Each number is 128 + 24 x the weight over its row's rms, rounded and kept within 0 to 255. Layers, rows and columns count from 0. Numbers have three digits each. The size before them is the row's rms in percent of the matrix's.

# layer 4 MLP down (transposed), 1280x160, rms 0.102, rows 276-362, columns 0-79
094:087179125106128108148135144179145139150186167114170123151142164151160084129170135125136145151099117133114086078125148145130103121126138134179097171131077099119125155115094132117107156113140072117119130126102096161133137158117113107163109137
109:137136144113142158129148137145178162134103120122141111162120159138143112169102087136120118112103124154173160153110133130111154118076110126170122108194124122136104130179105118069096160127104120171152132151090139141136102168133105149189124125
097:117146122192122103135158123119143135143128099131147140117120131129150164146117137135114166124152135094159156122131150150129101131082113114135102139139131134150153153165086137166155121165123129143116095135129119152124171150113126135141138158
103:097129151127132132119119152157136113140079123153147105111149195136118092141136150120147091110120101121090123159130120151099079118088085116129181105150104128096140115093148132150119143107119100144116123091119146087133118113113099132110148120
094:134128104131110116121127099120107094145130126094112115120111108078132159119126111117135113112103089161148135162124137130108196138123108137089133129147106121111133141124132145146145142154143103095115109117098171118113134144132125174092108095
090:096115137103131160143111119076125116121092114140119124140109132120081088100152125144152103110125165130097091135143129133097147152156122154099172135130108119131126154172174139170133165126112145108102111074107135132165133143087119192115146132
088:157143195127107135111116126120118136123137143069064129140085203104131142156095097146096136155180137147132151133091134136124128107119125141117139139178143132128142130126120162135142145190153114156130136100127098129116103136162108147127149082
100:129143163158072108129114142117130112106107108074126155143153123136153151140103118134144166180159106115127115179142136141116174154159089127084124086095158111110110145090121137146150149136113109164050134095131167114147137125139112137113131139
106:088145140120145117117136094102137122134168123131125134121128127120115118142118130104117155111144112162188117116169125149110102073141105085140136143100138121121117129107115120139110127193133132134124122199094171159112131131155198159127158133
103:121126116157132078072119125143097106149090113129095136110184103165142159148173177123162143117113142126127118103118083144142141121148089118071121131103143119130148136110145082130173143134143122115141175143147122106125129112130092105126103150
099:150124103122110163103107127103108137135117156115088096114110124151112123063165128101127186119151125106114170124118127173112099123182140111151069139102106154109130136135118134140123115142156102128124093107106166162118092188130100122134132116
098:115165120150123099119145151136143153118096123149142103133138116083139158157173171131115151128108105112136110140211112093107132158138152134119111144172123132110124120110132147183133154159115157080116105120096155155150113080099106128116138111
098:137142155134089132146145158170097096151135180129122155128157130100125114157106123135108153161123125139117108150141156123129172118099163094144130126094146089152143124136141105118119126153147133128111156122076147156115063107105089160119153112
091:147112131122122136137139138132123078151088097119108144109117146126163144106116117134150112134123127130113147138138135133133122179150148130127120179158186139079183130075106142146141134147141137130158124106124106130129130091144141160120166105
088:160169136133137114116142145141120093131116178099111112151190124158115137140175123109173127086146116142119190152125161112124126136138169135170193157149115124132136121089139132148125140132140128103110118154111151131085137169181144132069132111
112:140146097095138122131120145153137144108145155128102095142118120124137086139124131148077129086118120161129114163105115125164103099085124138109112117132149130107093134138131125113199124127090174159146123155115108118114157114169184140148137114
127:192140120110123135137131146120116141117080117156151130107129107124157137111162101089099178125121169104128142109132108117125110080112099098117120116115134128143147095130162126178108098137142123129103147117134125133139124130104132127112082167
098:058091157149107119148137119098105134143097126149165137101144135145100166135163163113102157096148135132172133155125125149119138119112104156136166122145157125134137158101100122117119153130141100148129144100153129100106102124125139100121138080
108:161141144151140144165113121147110134111115111130140118164122099144088126122129164118143126123098152111139155082116105141164143117111088100152109124134126128162107160134164110132146193134123153151110132143173150179072082113134131137142129094
087:130139193161133131146152136127120137133105094109132153126088150115109158158128125148140122087197137103124130117122117149165112097124130158101132142115124131151110193152125151105107152165125155150116087117107094123076119125113098113175090157
096:105106136133111106075136133126115098162151132119110121137129151085168149140143139139118140071139114084099119155145124167114123117147139153139119138114123136111105138146106161125104089118133094113137130159099133115094138136107143124133125136
093:147131091108077101153104133142133121119121143132121126065103046164130136081112140144093104130146132124104121103114093089140180196122128118150068153123141141143108155149168107150131137109135145145135126091101152125117099110179094135155143107
094:110130127176136118107150114110146131095150072164132126138164133072133072157156152162104130110083167155134144118191079127155130116092094095120183151112167142111092130144154135126145158149158112117101147142135089113105150081119129142121115119
099:186126137147117116098157147068119169136132166135134116101131174165145141126116065132143148156154123098101109137132121108147126146134119164155157109146149138144157146150099172089144081096125135101127120151079073153115126147107125138101121111
094:161130123121117133153185156077142090104090113112107116138082128137154136098097130071087113119133122123159126142137151146141136130152096171149155121144099123122115129157117096144164189152121124165086106148111124170120093071144102100152115086
113:147146100165117126136108120113163115149092143134115093085163100163145126135128140123132141140120091123135144116143100131155129114135120154122138115159121143195140187127121098109116131130139147134168121090160108128157152165117131084133154181
096:120109123146155112119136112121115119148138117133152094108133155123157164097131101092115099123139102127106131134043160104129100128128121141135139151169118101100091126125141092128122168143173148111095135103162097186132129150127103136125128094
099:160095070135111104156126079100116105131093166148105136118145116110147100122143118170111115126139129054124120146124111138115089129120157139092050124061134124108111185143160112138154108157122152122102125124115104105141111115097144168120139157
106:144161161155154151150146096119038169091136106117092168127093131163109129140152146134122109154123125154150145097108143134082094125093055120121156152100132100162184136143176095161158108135126116098155128144111106104137115087122115138132142106
103:146128081117128149164093146159168132109077145140125162165181158133098144085080123094119114137162106115147145141130112130111135141098076117099111122163090158121125153134107110096154120076136125148148120150129176127127145171165185141134115100
095:115132137141084132146098132100133117114141072135129108111121125129112142109142148108135124145109139144088122113100176167106158092117125106138098133173164125115160137131128118136118126106136131119127151131139134153155139112138143117118142166
094:090118116127080124140148093146127107152125112131140175159143114151099143134142137128146100114110137147148102140155131129131135138137106175144148133089118146126092160095155125135127174163138130110121129111114118143118143101144081169197117156
103:168187121151070095129102131130113154133133138113076126160153119083175115100136117153171146167122122106156150133112110117122111098103121112134155123138119132135087151125116097149148143127120096113141142126129131132125098119119120112120130150
095:130128166150141127129139164123122136104069148103119103127125136098148178108162096080083148117142084134132108127189132121134121108148158114125134115131179104126134066115137118203103134111129134134127120121152135150146116106107122130097087080
098:114108130090127092139138112127102141161116100144090091115070123168146099081111100144134111151142110123188127147110141074110155140091159114088073160123134148121157123145130119170166107129115095121135139140145126105147141098166142119180109171
098:118112112150112100108099138148113113111125132106147111130124115137118094135147125136129153158106145055106115147145142156135122148155155140124120157105128153124147159132171113098104141096131130152105160153089131147095158082065111160128103100
099:081085128089123122094106112122126137149140110073124134108120155157126162131084151080136140099169147138153160151146150103097117102157143130166094138117162127114139157097158137104095127144087097116149110121130133140101112144098106123150116138
113:178117147138131140095124092141133152110142131165118140194130110118131103128110107118070114116153150125114157122196150096106153116113182149150115130114132114133104103150143110129137091123075088147108151144094126116139124120114119115090117171
093:129109183111145121105102143081119092090099101178121094159109092115145143152143147099110138135096152143135104124127130126128164108154142129113124087066136129093137137162116153110120170138143129163100145158124121149087146094131143119147148132
089:165104153107188139152107132116160117139149114132079095150091143118118140171121160121128116128141158132152144152136129131119116104110087137173147146103086135141167133152142088127119122113119106113078105101137100146119123155131132082132134169
100:123137107142100104109144166106090102136109118104099137067139150134122154123179145145102079190127141126147132091123205109132122151146088115144120105136141160159157164123110098121118155133142140158116144110123112096143159138113118146109125082
095:139150145101148137151172127116124126132158150146136193097117150150115171106128125134154110130151152146131083188102121109134134064114161131139145103118149106116113126095086137168127106124123110079127119100109090100126152119118112088145114095
087:122130126112128132122155121136143168123162088087122069144112123153122107120127114122161101072101099160112119098095154138125115120141155122162099110166093142139147133142087154175157099090101086143131115130132110130104111151099129129127125145
121:120154131117082119102212119143115146164122122090133166138112106109114100148102115085117115177117157183138099099114159080161128107188151127120081138110121155137094158120087131129139103171112139111145128149146133113115152116111137126148112114
113:142154077151133122124139132135136136093127148097153154121157133106127155119117144111124110092134178142139106137157113113161129127132064139112150124152133145133146109135178092141129128091139152105152117152146134076086107132145148122138116119
097:158120120119052120132161148125110097170127131142118143127106155132098126168154107129127162131114100113093135103140117158110164165137159142144127108096122127136180050140114139156113141082119089141132154136119123147098144117107144170099089142
101:124112119109137109103105129153169133106112143107165120102122102109154091128125118161094117131150146112105168100139122122150132167126139126111125115152133088141083127149142116125136109099093158091134148161135077168032141099144117155115090099
091:115102198147149132158134113138098130132180120135085100145116103133142125156151103147156148105125081129089119127141129111096130115064163159122102103145115130149128107088114140119097111117128145076122069118108162156154125145135084076121135096
100:130135213152140130138153115093117105153086095129108139105076110184096190113131150111155178158147125139093096118152145115153121133155146139103110178135131122116147145101143113120133133150136136078132088109158157128087107131157149101127136108
110:121158138105113123130063126113123160129145141115124094154103098140117115151121136133136123133112103112152195111145152172152052154140117130140144145088095123143113117158167131085108123196169162167151142164136112152136122124111142116087144107
120:144135095135131098194122140157133143128119145100162131144126097114084093147137142107129123112110117167113144153159164166112122150188095141154189174094135129109103112117119142171123094124121115124137113157118137159132143162151155149139112191
121:116102168079113113136112108108140117138138125154119155159149131120100120093136149135148152138118102131152134112133171138108097129127120136120174164106124153136132155157126103183091148148140167116122170142164155067155138129138144097107121123
090:093149134100133135079141126174147096083109116144120112143138091143135123129142094108133126124119102149100139147130128128136085127100082113081132088157157118130165124125142121114108097150141133127114090135126146109130126125148123106170157142
099:108125115113117125148155126124162120124148103146160122121079140143150116186133147152142131136117105121092129144123109126127113130136165126144136118133123169130044119123181077112138135125137154073124143134146123129101124113137120152120145134
095:144108180134146118112112149131091146123133126154149155137095113148128141124112106087141099136157148105105111140154150074127054184134080151108143094106076136145156151134142107119112067169153105116120133150134119124114125122097113095140122131
089:115132133157124125109142110122100140124124141136146090127088130131123112176136112144119161124118127114150168123116143119135128105136191136115101133157096142088092141128127169111146131159153158121104119167126126133126113100094121139120099125
099:081138135119160107160167092063106127113147130141124143159095137160142146142136112083170111133108130125139120124121078159121130130141102093134111123157108131110135100158165151128113161143168116113148088124136168080077152143127179122114185122
100:121120115113114094094132106118176131131146162129148094134130137168144135121146074160123158132064067082169121114142136094098126076117163136137088132120110102135119114166074147141097151131136145158092119120143154162093157121137076127160131157
103:130149116124170136117149120120141160115078136117163132149108106114133156118189107145135147172134131075100095122102138133143101117081156150103145106130138093095146103105102138159130127125113113111128113148132095096128106113129110135128139102
085:106099160135119125060133115104078120153108158083093140125128100150132145113125147154155147174099180136100126126096115143078151125102113143153107146132155119122144122160155137139137106121136128122133130096096123139141104131126100143159145108
114:173132106120123121167091127113181205101097150150168146153130131115087120115131136103130125164140153115154099138171124102168110136167082122153117141134122118091123079126150120113186130080112094174123127134151101155169122146122140134124139136
092:104120148149143157123164134169149087117129138072127091164148166159135108118112127189135107153106093072132112137136088129074123124101133119063129142103127138131159173174137134116146126101128134109101117165152123129146145114138151156103131141
098:109106089124101124134112132173138143110116098101107121150109109181168172136114117101133154123163083081131147134109143144131104164118130120116082135102136151129137107134201141147141160084132116114105149103164120112117125078132072130131124123
092:109101098106140121138165108113084128091125130130121156125095140175118166131160127098144077146151120119124133077142105103119083156121111092110119149137175131122097111156126141093150107140089116152173114098094116143125162169124105128109120119
088:135097172096109122077120139123172107194120131095140172144101134168123145123143138110125102164099155116109100120180072140134147145138172128145158108164107097134164103131124111137095123130128156128129154123129151127119117086153061084153148119
085:141132195105137134138154124140141108123137129127142113151095098121128164150139144127162129166139119093097146139121127111115145137108165174083155128189121144123081136115137151113110114170137115171094128126122113132146120103157088131141126094
110:101149111101129127107186165130147129099142095184125144115152130105098130167166125141119121185074129083134140109130143101177104145114108107115140111171111111134115127090094135146138147138105144147173107127087120127103166114111134123152170124
101:144102141136140143160129101145119108153120144187189107081093082117114081138118132129121157125131121074142156101144187127134149092129143136124126091052158104125106163153089109118139108119138112102127148114151114112142109139147102152106135131
102:135142109107123121146143153120111107112116109107140187127101105104127102126132191107087147121131167166119127140166122129115167133115102121158093083140112097093092125148124175117155137128105109088157129122113123136123147119146152102088104107
110:141100161134114118174085121127114114108131168130119169093119104128112129121132105163122163103114123145118105161141170137164100171091092112112159157086140156131120117109120125147141138124124111157095113120132095138102146104107111126134109116
108:117112147110151145121155110173123113126112129088079146128141094138157132118128132142111130117114134122111096134120105133099135136138255114148120153117141119157121118107115144131144124125136119115129153139107149141102127149106103129126135127
094:109101126133109109089161177134108158144125159119174125154107141102158122088116170095112129116139130140141162104141077090161116162123151120108141102159137136062086183082110088161164137100121140168150153109116128157067148113147119134123119150
099:123153132090101126113128094093124098173062167125137115096122105123121130155136112157119157107078141133091154100138145143118115155146159124153103132114157114112124111111134126183105134164169114134139129117106125196162119094130102106144099135
101:148173140131100171102088160129125127113127116140169109171129138091089108103131138146168112115147148174122115135105078111177132136127132156145131127160149135172095095138141158161113121146137114093113167133159124130144116097131158068115114113
102:080156147100116152141103116118097108112136130112135095133135128111121137110150127120144106135118110165103145161143136159111102151067179120114103128135101133153125125123126093120104130125071102118128085114125112118135178160147136124195135133
094:098148191143077175098155122081141136112129116129110139091145116145158121108126108131149151132146121124112132126098124127070115117159111154149105122154104146129106127139117190130096105155115104129137120134108122170139124119111173128134123112
097:131071129117166146108122070118124118114127136099146119108135162141138169098114126123149160153152136074130117132179150108088130132113130143101119169100170123071094142093166150142135107170132136172164117164116073113117147115136190119135112123
102:143144112076139106159119146112120131140139161125126124133143159144111138135085092121109131082173135134134113114141121128158121158112049122086163112113132160106140101160176123120087125160148128179109116094122107140137128135121180106121110128
086:117106111144135132137107087113132126094128103088113142175126072140125078120115134093126137125144128130105156146149144171133133134123132131099123113115103188129114134146140156044149126114137145088175091138146150124104154203114109118121169135
108:143138139119165129170194053138152104140088114141166100136117116153107150173165120114152091147159162137156149081094128154147144128148144123139116116178129122104190145177125118113116119130127139114131111104153133108169122106124150147158087138
110:116120137094187092117106131098130099142149159144127099174124121125099122135128143157152131135134123128090110138132135149094123112088152104133095164169108119130189121132115093068117155136128123106125164080121100099151175092119117125162142135
106:150132134160129186134137123107113133109118110116196132095134064122107159127172136138115128081144112096092088145126153124129149132095143135068059142124115115074150136127165140138131119184097141103162146085123117145136133085134103131098105139
098:147070106130169112150099114148144117173085123109140140130127084125077116098109125114142138144155131112109152068168141150070110117108100097159099125139154144143113081101178117138087138130061112093124142142117145133112109152142107129122130127
102:117119146141159151182091151163166154145105091139123132164129140131109160111130128150151111117159115113129116120096099135148124148138097115091169139129159160131113107168114135122144154136196095135098125085125089159099158165142129125114167122
088:125136134112149151095150142065102154138122120126102119160145143135188095133121105125138115143092103096118145125135152120152120127136165114110123104106121146149127141098112145068092054154121133132167130126122124156097140156082102119114117132
103:114116134152120134099131127136142103146110151162133194114110107061155116119147173090142166103130093072143144166138142086178120172120135119129164151074110154122135112114127128116133150124106143169107175128163131138085119101138123107124092134
099:125114102134139118133151145137161116113145129097149129149155116162128130132158130091109100098134152129158165110134090165143105153142051097119124120147101146137108124135133128129152137104156117165119121096179128155122110158138119105129094132
# layer 4 MLP up, 1280x160, rms 0.294, rows 277-362, columns 0-79
104:124164124133131129159144136092125186144101131095096153149114098143130122134123158093117124145108098128166140132118117104095112119151144138124098122093103199079146085147093109179159102132115148103140156077152115120107121094143125168171125143
095:075123105142124129094182134122120139121114178152103152189096150080121176143128136140136109141139102143128095127095094127150139158136116136158124164101152134106130104202124135112120153146102138110148053189142101138153106130111170106080095123
084:104137161162074112104120128157119123112161155127119122116155135123113112089113143124175108109131114121091112127137134091159122119104118120090181101145108140118132151087114121108119139141136110131084103072112124146168094100129101157120153160
095:141144116136080104127107076158122153083156138127118082116142137143075141096155129112097118120165104125119147108137140130102149128120115113066170139122130099140120115116098156156115100160118129097129142094137153129110127134128148208106117142
092:171122056149077129163110156181134136112123118144111104075147146144125097141171124146128113147132123091166123110128122108099167128181149096117141150143123108147081156123150161098110152136105123135092154120104125139153127128148117124118109143
094:110107112064116114153118100117132105114160130150141144128151131088127106096132154110172151116140085165117111161139132142157086096154079166096141106077115141121127123128128181067134189078090172177136124130109152128108154133123178143122106129
097:153111135169105120172114132157135102153096110123122155132165130112102135124120120070093144111162115090139135136115147139141139093133109123135116141141163150105086149114109168112100139126149120136113154149159114086125131103086127122126113144
104:110145152105139100117098152140142115094146124146120125124126134165191111135125114153094135102116162137097115114154119120124139072134113124144131169123138084146107121106142074088154139164151122164151106164153101133156130163145108130092141125
101:140101113153157090164092125110122145134134102116104124138123121139159145132105139080090136147100130071126139093123128139125152138094097127152165134100120086131152136091130152153136118139134111087123159116151142124128123125161145114155146100
096:085108129133104138127135127146112096088091117106113165107161099105149126126128139108126130099166147101145133141175093149135124149091144141125097125091109121142136166141113104092112155110135146135137143123124156116105116127173186112163192089
097:076168164160131100127116105124121142136154138136132088119123113136136122161143122110124139093124121119104154173126155142136157120177089091131156152110123114107096160127174132101157140091076127167088148142148164139086160177124126138140146100
100:149098121142162106160139146121160141094121142131166068134153115144134103160138124084156151119127140145136136130139137128098154155138100148140155108160137159124156112137130145130129127119141129103144131118098129110144099148138153169071156138
092:130167135109147157164115103132131128141133153123133109133146149114123118115121114149119193109165075162185152127150122143118120113139136140109140122089111112145116154140108157146103164128102139167114108103087127131112097181145079149150091195
096:109126098133136103163138145113140165125099132156123138124103170130148120123153096167131106156128137188127134139124168155119125162090133094128142147107126128132098159085179130110158106124094114122099102127112131096145091131147160170110176099
105:093172157126128141140146121169139143125160124121156115096137139170149052116107154127089132137118127147157133105144146173137161105065118136115114093152126135086090158170134123137152087092141145096134141153121111080124111146136161128141131111
108:131135116091141111139122161136107201112140131162151181147141110113117093113152150117106134108113142155093153084117121120119137099114143091113116139119138118121102120174091162106116143112130123094079108128111103140126137135132148106104162145
094:105095138147107098129107113166114135110134112142121115096111146135102159123100086139139140120128128122145148193140171087102107130130117099169104132130119131178114118141118138138125099119177095145106122119134124078142165123117166143137190104
109:129146128151152157127133112130123120143107123134145094129091119127113100129110123128092139126140159116138101141077101105141154115185110122155177108102096102130127130076121136132169126118122124101123151120123108180088157117156142127120132161
095:153130120117101130137147136138087126122120126134147144105147106131139161118109165119147100104032144186090151153098080073113106120123141100136113131121131146147114112134141156175125105143101105118126154133145197157135134120137144177094107091
097:112139139134138117154140131121138136157140104129134155076097146125142148116102118152114113127132145160118131115090079113124116125114148122149118119121159119139147137117154151134126133115151109113096131103123115088116146147164135126097142139
099:110154142101155108129136127105127103157123125157081073103141143113125114138168100096123127107140160102112109135150098165115168111160139120130181145154109124126169134117140166129137137084122147160111113149160093120134156157073154109124134130
101:124146114120120101150087166132127145120124125162144123154133084090120146121140133096078156125088101129111133156114115097125141104151137167140110134133115123154100093096110160136141135117169118108091150099113093174109115119138146123127119165
101:106126122164143131132144098114138116127110066091127088135132120140115106131169158079175094088141156167143144149128114107129117131151150157119132131127100172132101137082144140165149127122127116123143109122096127111135138169135151106112145134
106:086091114137145112069125145180117147119126148122139141095155131106111133133141149167085132109132137134160139171132100128048158126097141115119118119080148139121137118122113135170102117089144133157151122114108129108130136131119161164136096102
101:159102127182112123083110152137164126151130157121129143135108118154158122117121133103122188079091117129153133118168130131118100143100144141135153112114127166175092124124157081116111186140117129120124084138173091103120093110130108099142159131
095:160156133123116126110139165099152113124109122139124136105105107167077081200150136101115103142107161153142117136155124076131101121114125141083135115168132113141104133138113123164140130138096153170159149083130133080110090133163134148131113142
108:163104120108142169128109104117153159108105109119157121069113108133127143129151128110134172112145140072118134157099125139133108115108145141091143116095134133117120110113079152170116163147066173112092119128126156101124125133156145113126131136
099:135110140135132106101145163122117156080151134149148155115102203159135112148116107119172128139112120168073132135127135138093127103146118120101125097136151138186142122136144110145174116124122136130143103158122157109094129120165116112117145144
096:163153156093144173123095146111130122116122134117114130134173151155122147052107099085176111157155152095162122117116089136103114127141107149108113140132087180072116146171123141142142134092132111165126142095149109105161146121124175106123114108
098:169108135121096111139160085081163109135106139138139106099159120116149144141103112123124168070147108119072114130141094132133176161098115122135200158143104090089123155120127150118130163123187128160119086130150162137115115124117091115127107122
092:125120157122152149147158083124090082151129107116147155124136123114090172133118103152114124138122165121122138151171126130157123156124084135184132141127136140143112121137162118197087120153117149116096111112138123115117103103146101203130141102
101:158122142143148122141105117158108136118131121128161102128130156115102123124148125123120167094136152102141146150158128109148147101138113134094131153127162106121143096124121146175096122109151063122141143152171120148154120118061143153128104155
096:146169116122132128141167107107110090126150141110127102127154126115076116156123142094099159136151139134164130114120123087155138144159161108143146105124138104134093136084103145143172140157108101136178162139153079141154150128140125124150096110
097:131128119111112073166162118098138142118132075109130117108100110199117106095106109161116136138148143132145141132148114185127190115121107098114128108161092091151134141144091080107140149131135107160169139135131125113164089091103138097143104114
104:163129169114149172106144210138160148083114105134134147100118095131157138122135134113158093158146104105170134111108143143183132137129119131118114121115122145169112105136159115127117105128151069120132139089101106140139168185159148124143122148
105:130096100092107133130131135165112112140157118138119102149120166121122111102109156087110158104133123127116161086119149134100142113161140139167127120109125168161132146148126138096138150117120084125156127137157145141139137167117114136131141075
107:163119137186094130131163109146132135148123088129109108144165099119088114095135098142120103116174149111070209125165149118090176134094139117114149149153102143119114127108157125136148091093093104127084131139152118128120163140128135145109143131
094:149101131171128118123070167143161127123129125172130078145130112130107154131146090124100144136111152128138128165122147135120145135139081145150140137162148153080140094119122123147132100148074099103145112141154091140093136119058142162117137139
101:181134134176167098098100115132131136154136148146151097127068143118119135144152117148155147069130130075141118152092105138088160146138117133153169140099134082139149151120119121162142133158160146094146072166149114133127171099144136117144118124
092:137168163116117148115133157151131107117105084158138114161155126090144137126142120154098112112120108148126124142165132121126140158127140131126132105155094143104108135135115163143148122157156125153135150155149096089113163163130128133110168115
096:145149132092082114121144137094155145146149121118119119131138129141104137107134113116139151137151150145109144147146169119104099117152222102123164078139115107149141106099101132116127104129167153161137117147110134148120169141155101084150153128
094:113158096140164120120088103142127122126143157167163163135145121098129121145102117110138117145147102131099161096137136116122106157049143155143112185162141141114129129157107174121107158140151119136160097109125141155078155095115160158108140113
107:109138151096149127151149116126089185158150127119171173165135102087091141105141102115139121102119142161128159127099175104126116083137118126114096119173189103140131134107123127175149112154114124114105114151105134148114125156125112125091130189
109:116145118171120131135133151091124127106130149106138137123135115112113136135083129148133122142143194149138098125181104105161132095135121128123134141113104182096167098131170119129112126099111130101117118126150110081086131144121116092105106138
102:170118098153150142116126140138169130133112133127121154118098129113137164121116115130120128148104104157131083141121122132154126131134159140121111131117098143090087162121118066113160103141109192112148076124094102122146105169115132130123146120
097:134085105127132130092084134125142100137103125177183152139150128126116096165125141164120118103132137136102105182154129163114116123098150115080090141164120122079121112189156119124177156157093109115107109080137111111109124128113093149174108143
092:165136103099094090142129123136106130074121144124144113132144159140109089132110155137143148141124108147117127091114109099091112140131123165113118170139103126144114127134139148089105126138149131114141152101136083183180131119108161105125092095
101:113112120099079112172122091135121120121121114149114107129140102148129104117156086127156164122104169117129134154152120120089104101142119122085132164148148118113147143106155157126100122127167090164119104110100132140120127144175145138097126095
112:114172119145142137141129154086143154144134134131117077120146119144150128084127148121131123093124108146157133100128183117129089121093097124149145111117103125103144105126151127164110176177131146149115104114113071157133105142111148144141140139
112:142140117154151123140133120132108127142098125115169146129131131122111106164130137176132137123087108139145154164142158132095105105213137139127136158082165146152060114116173117120086163126140116115117136164127133156118106112120142136135110137
105:146138118058135126088123135100135112112121123168142144120136183171113090098144107150171109139123131111108136126160080135143129174144147130155118108149088143146176164145150132158162119131122110108148114151061127129157141125112160141093137145
097:131092146157100127134124122129100124143116127147129097118130141100098136116128120133115153149079094156144161148135125155119096135211142135120133125131109155171129088157115150127121145127137095155155134148138126133146102120106101112162158138
096:118185144139165140137139149098113153143144123133136179164143088111095156113144127149141106126104137129128142153120174074117142190146118098085104126181120112137097102136138152172113168161127083137127126161121147128126049131092139143125120177
097:126101119114115098188157124144154151113159104125108113115128195123167090144119133147148141175121137135127157092097102109168122141134144137070135189143133156096136173112131169136118131150132093119108117092148166089138141136083165146134112116
093:112096133079104146154112167123110097121147100088132120124175112092116138121124114101153105135133130154091167107164123152118134160111135169160123129133135087156119122097099156110111161120116127137150097071147143133090112166164125111145125146
098:176131138138143118111123111159126136087135097126111152117122126143125134138080126166165101103088117138147089136087162128173163109184093117154172132114169108121121141105130120096149144132113107153129139124092179112119103145091175069104136146
101:109156118155106070152120118104144094132130118141173119121135119118142114158159131181153106111119126122109198094118128164153110143099145130179116141128147092151135119129129122150158144110130193168119119171118109154131118135130145107137142122
104:119172117098129139078153119174119108108132097107096166128125105128130156114111135131168118160088132125111217126132167177141128123109131122128070135135149168100121119138107184124138150126111130126112151143100147121163102108159124121094168100
092:138142100111106101142112142122111152122223083131138109129137123150129061170110124131161135080171067138132135123183134146157113130111090145105113135138138145111150094090084124107147129137131108127124104110126137137109156117141104112141102133
089:141149141127115095103103128090108131080097122093131104114094145129121125150144105105161136130120117088134114125139142115165144206100094091120113099136139097120129109121100123119138110098130081164138132088142122134152119149135172147122132147
094:127163139135130109112082160108139078169122126127131075150131120115128119139103120138087112111172180148119103156171123132097137172097115098097139138149109139116103165135136142125120134121146109181138148154123089149148149125096153168173139113
100:163124181155090146146108125146126133104124115174182124125115152103123097135155131134087129133137152154146163140139143119095137151130105122129102142076114112184079144156158164124108095091094111166130155140160139128101120106155127137092128126
099:207155153163138123168084122113156135097115064119128143149141109138132155122143109113119137134122115177113133118113137123153141131119144156132083137130131130113143136090110131126114149131158121107130159135120110131109118090189131148107132130
094:078146114126088118138160110131121145110123158109158118087123141137086164123114139147113081140101151112149096142101158039136152173109153127157157140096127144127121151143107106142175144087126148132150111113123143123105088147120125190152141134
102:137138099147120128116110108120094138137111107148112150129170166127133066126132109109092123093188138133177110114114116131133138127139136095162127116081134139107153102136127135121165124092164181087137128143110149123104133141104143124102132119
100:141092095085137140111167146108082129149174103133154106108154132113080151113119126094112125109131134158128140135133108144136122119108126130140128099119160094200168109106107094128154178125118163108182134109145132104100149117116168066128133112
104:140147132137112113144162144119128131117081105142127109145090137168142112088154105184106134084148140126125094114158143150116148079116126092120128133138104136204153096105119132114118144090104123154133091136140179128133103120148101113138109157
104:123133146114166109150173137128112084132095149133106142154154158164119098138133119127106123121131147132128150133147148097122133121086111131088141126128122129084106147120092150095125109120114127114143137136121073131145105060189127175110170142
099:107139149122128127138148151090141111120125155154130121145129107118130120139126124159108170134154056168146146200143109094178146163133104130124141155149134140150129100136096113166141136163122084075116111111126084141112114116114111101127169143
125:104133139104156134111184105136095083159113101102062132180134096136139131131118136108118107123109111136119114134116097130125158120125183114091183165107135151151088136118112104161142166141156100124148099124115150121088088144132128183146138129
107:130159140131148119102148162122119137104147119146124159125097132127121097094107082101132130144122134128136195163122173125095112125115106102105156095127131152158126093124105118148158128161117154096095147149165129129114140129100074184138105156
104:122112139148105127161136149134156110109140119133131166122174172154154064139144080141117113151136118112167143128107102124127131117119130129159072132136121126091151129140120109144107150102139133147130143112160129139129117107122132157166128141
104:119126154103126131099124153110099130118137106128131118154105104142161109122145099163121129100102149109143099123108113111173119107170118142096103118148153132141141135140123126118126167118127146128108127127141166069155119144110137131129139173
100:104111093136197071150160158110159190149138116154103132131091112132131166104123134132131117113145096119125132128119133124136154100149103132104097103124125140110123131164093135140129135160156163095099147090147118114125098116114118101093151178
096:136166155084103170127148131126096083128165131106174118148131140109147132157146132138094121121091124124131113134163107125120138117135100129124109131135068128130154107080116157121127099098141161123177118177150124131105094092108152135123130120
096:145116117114089150105112141126118109118161137131119122128187095154099080109091110127177118178134178128163055078115107126120101102161137109138130154066130131129100141121152158094147135126141138159154129170136119128133135126133141129083124114
091:151118156097103102143096156138155114134145140154105154133194145128094152089094097099149143081134159079100095111131126140145130136068098116131162095130120102116149154160162146111105138167089139113137149096130119137153163141142182104135131138
095:130112112090146076136121136130150126121100117130124139120112147119134144131112120129152140103135111100131135098107133123138104130203123117143154096146126106194126145180184122161110122141115101134071150133117142121164145150128101125144119155
098:088142117110089131091130128136149124120090147131123135152126108159133154105138227112117118161128092139145144123146140163175111128139120091113143112178174153135148113163092100168124103138131128073086111109118136095128143140120109103131110141
103:124159088126162081167137158149155116132095130131131127163163117085128088120126181169105116090139122109118152110121134128156135157133142140133107091164101135145139101159144105156122176178115117117135157130157107114148093105150100110130120170
099:100123155116145151095128168100144138109114166118129149117093128120133129112138107143070159161143138159145101125145122101120166126125120119135113102125109121134160089141100104140108098102144121129108121156150125110112134073163167158114132149
097:139132125131134129112127129130170093130119163130118142125090141170092113120087130178115115136150139116128160134114134124138131067126127138137077135147126138110120116140181115129152167142141128105147147159101082145144133106108166107099145134
103:130162101102180139110123113136139152133116141141171137128140093117096156096120139111150162123160105146170090155128091130139137126102109093116141119149166133139150122132078140169124125091136148106122095113134139152127123155115129065134093135
098:133150165149162089103135147131106120063135134142090125062131106144156156098114133138137125121075149123158129141135131144119186106134098141160146150140079152116136130137105131133117126152114124140110118105106115120121123138147135151135105105
102:122135099138123140093121123157122105113175120122136127132130124134138131166118121097127163123132146111131148094157132189167135146149108139155140101141071143069140167180106112151161127125110089176112176150128141102142133079135066124108121132
088:140084078093140107118144164140151112118149169135105131141133106160085136128145147098133086096083106106174136108104090131146116151117139126115126133146115100160140139106124139115133122109117138124131132141184170192125166151113145153150102156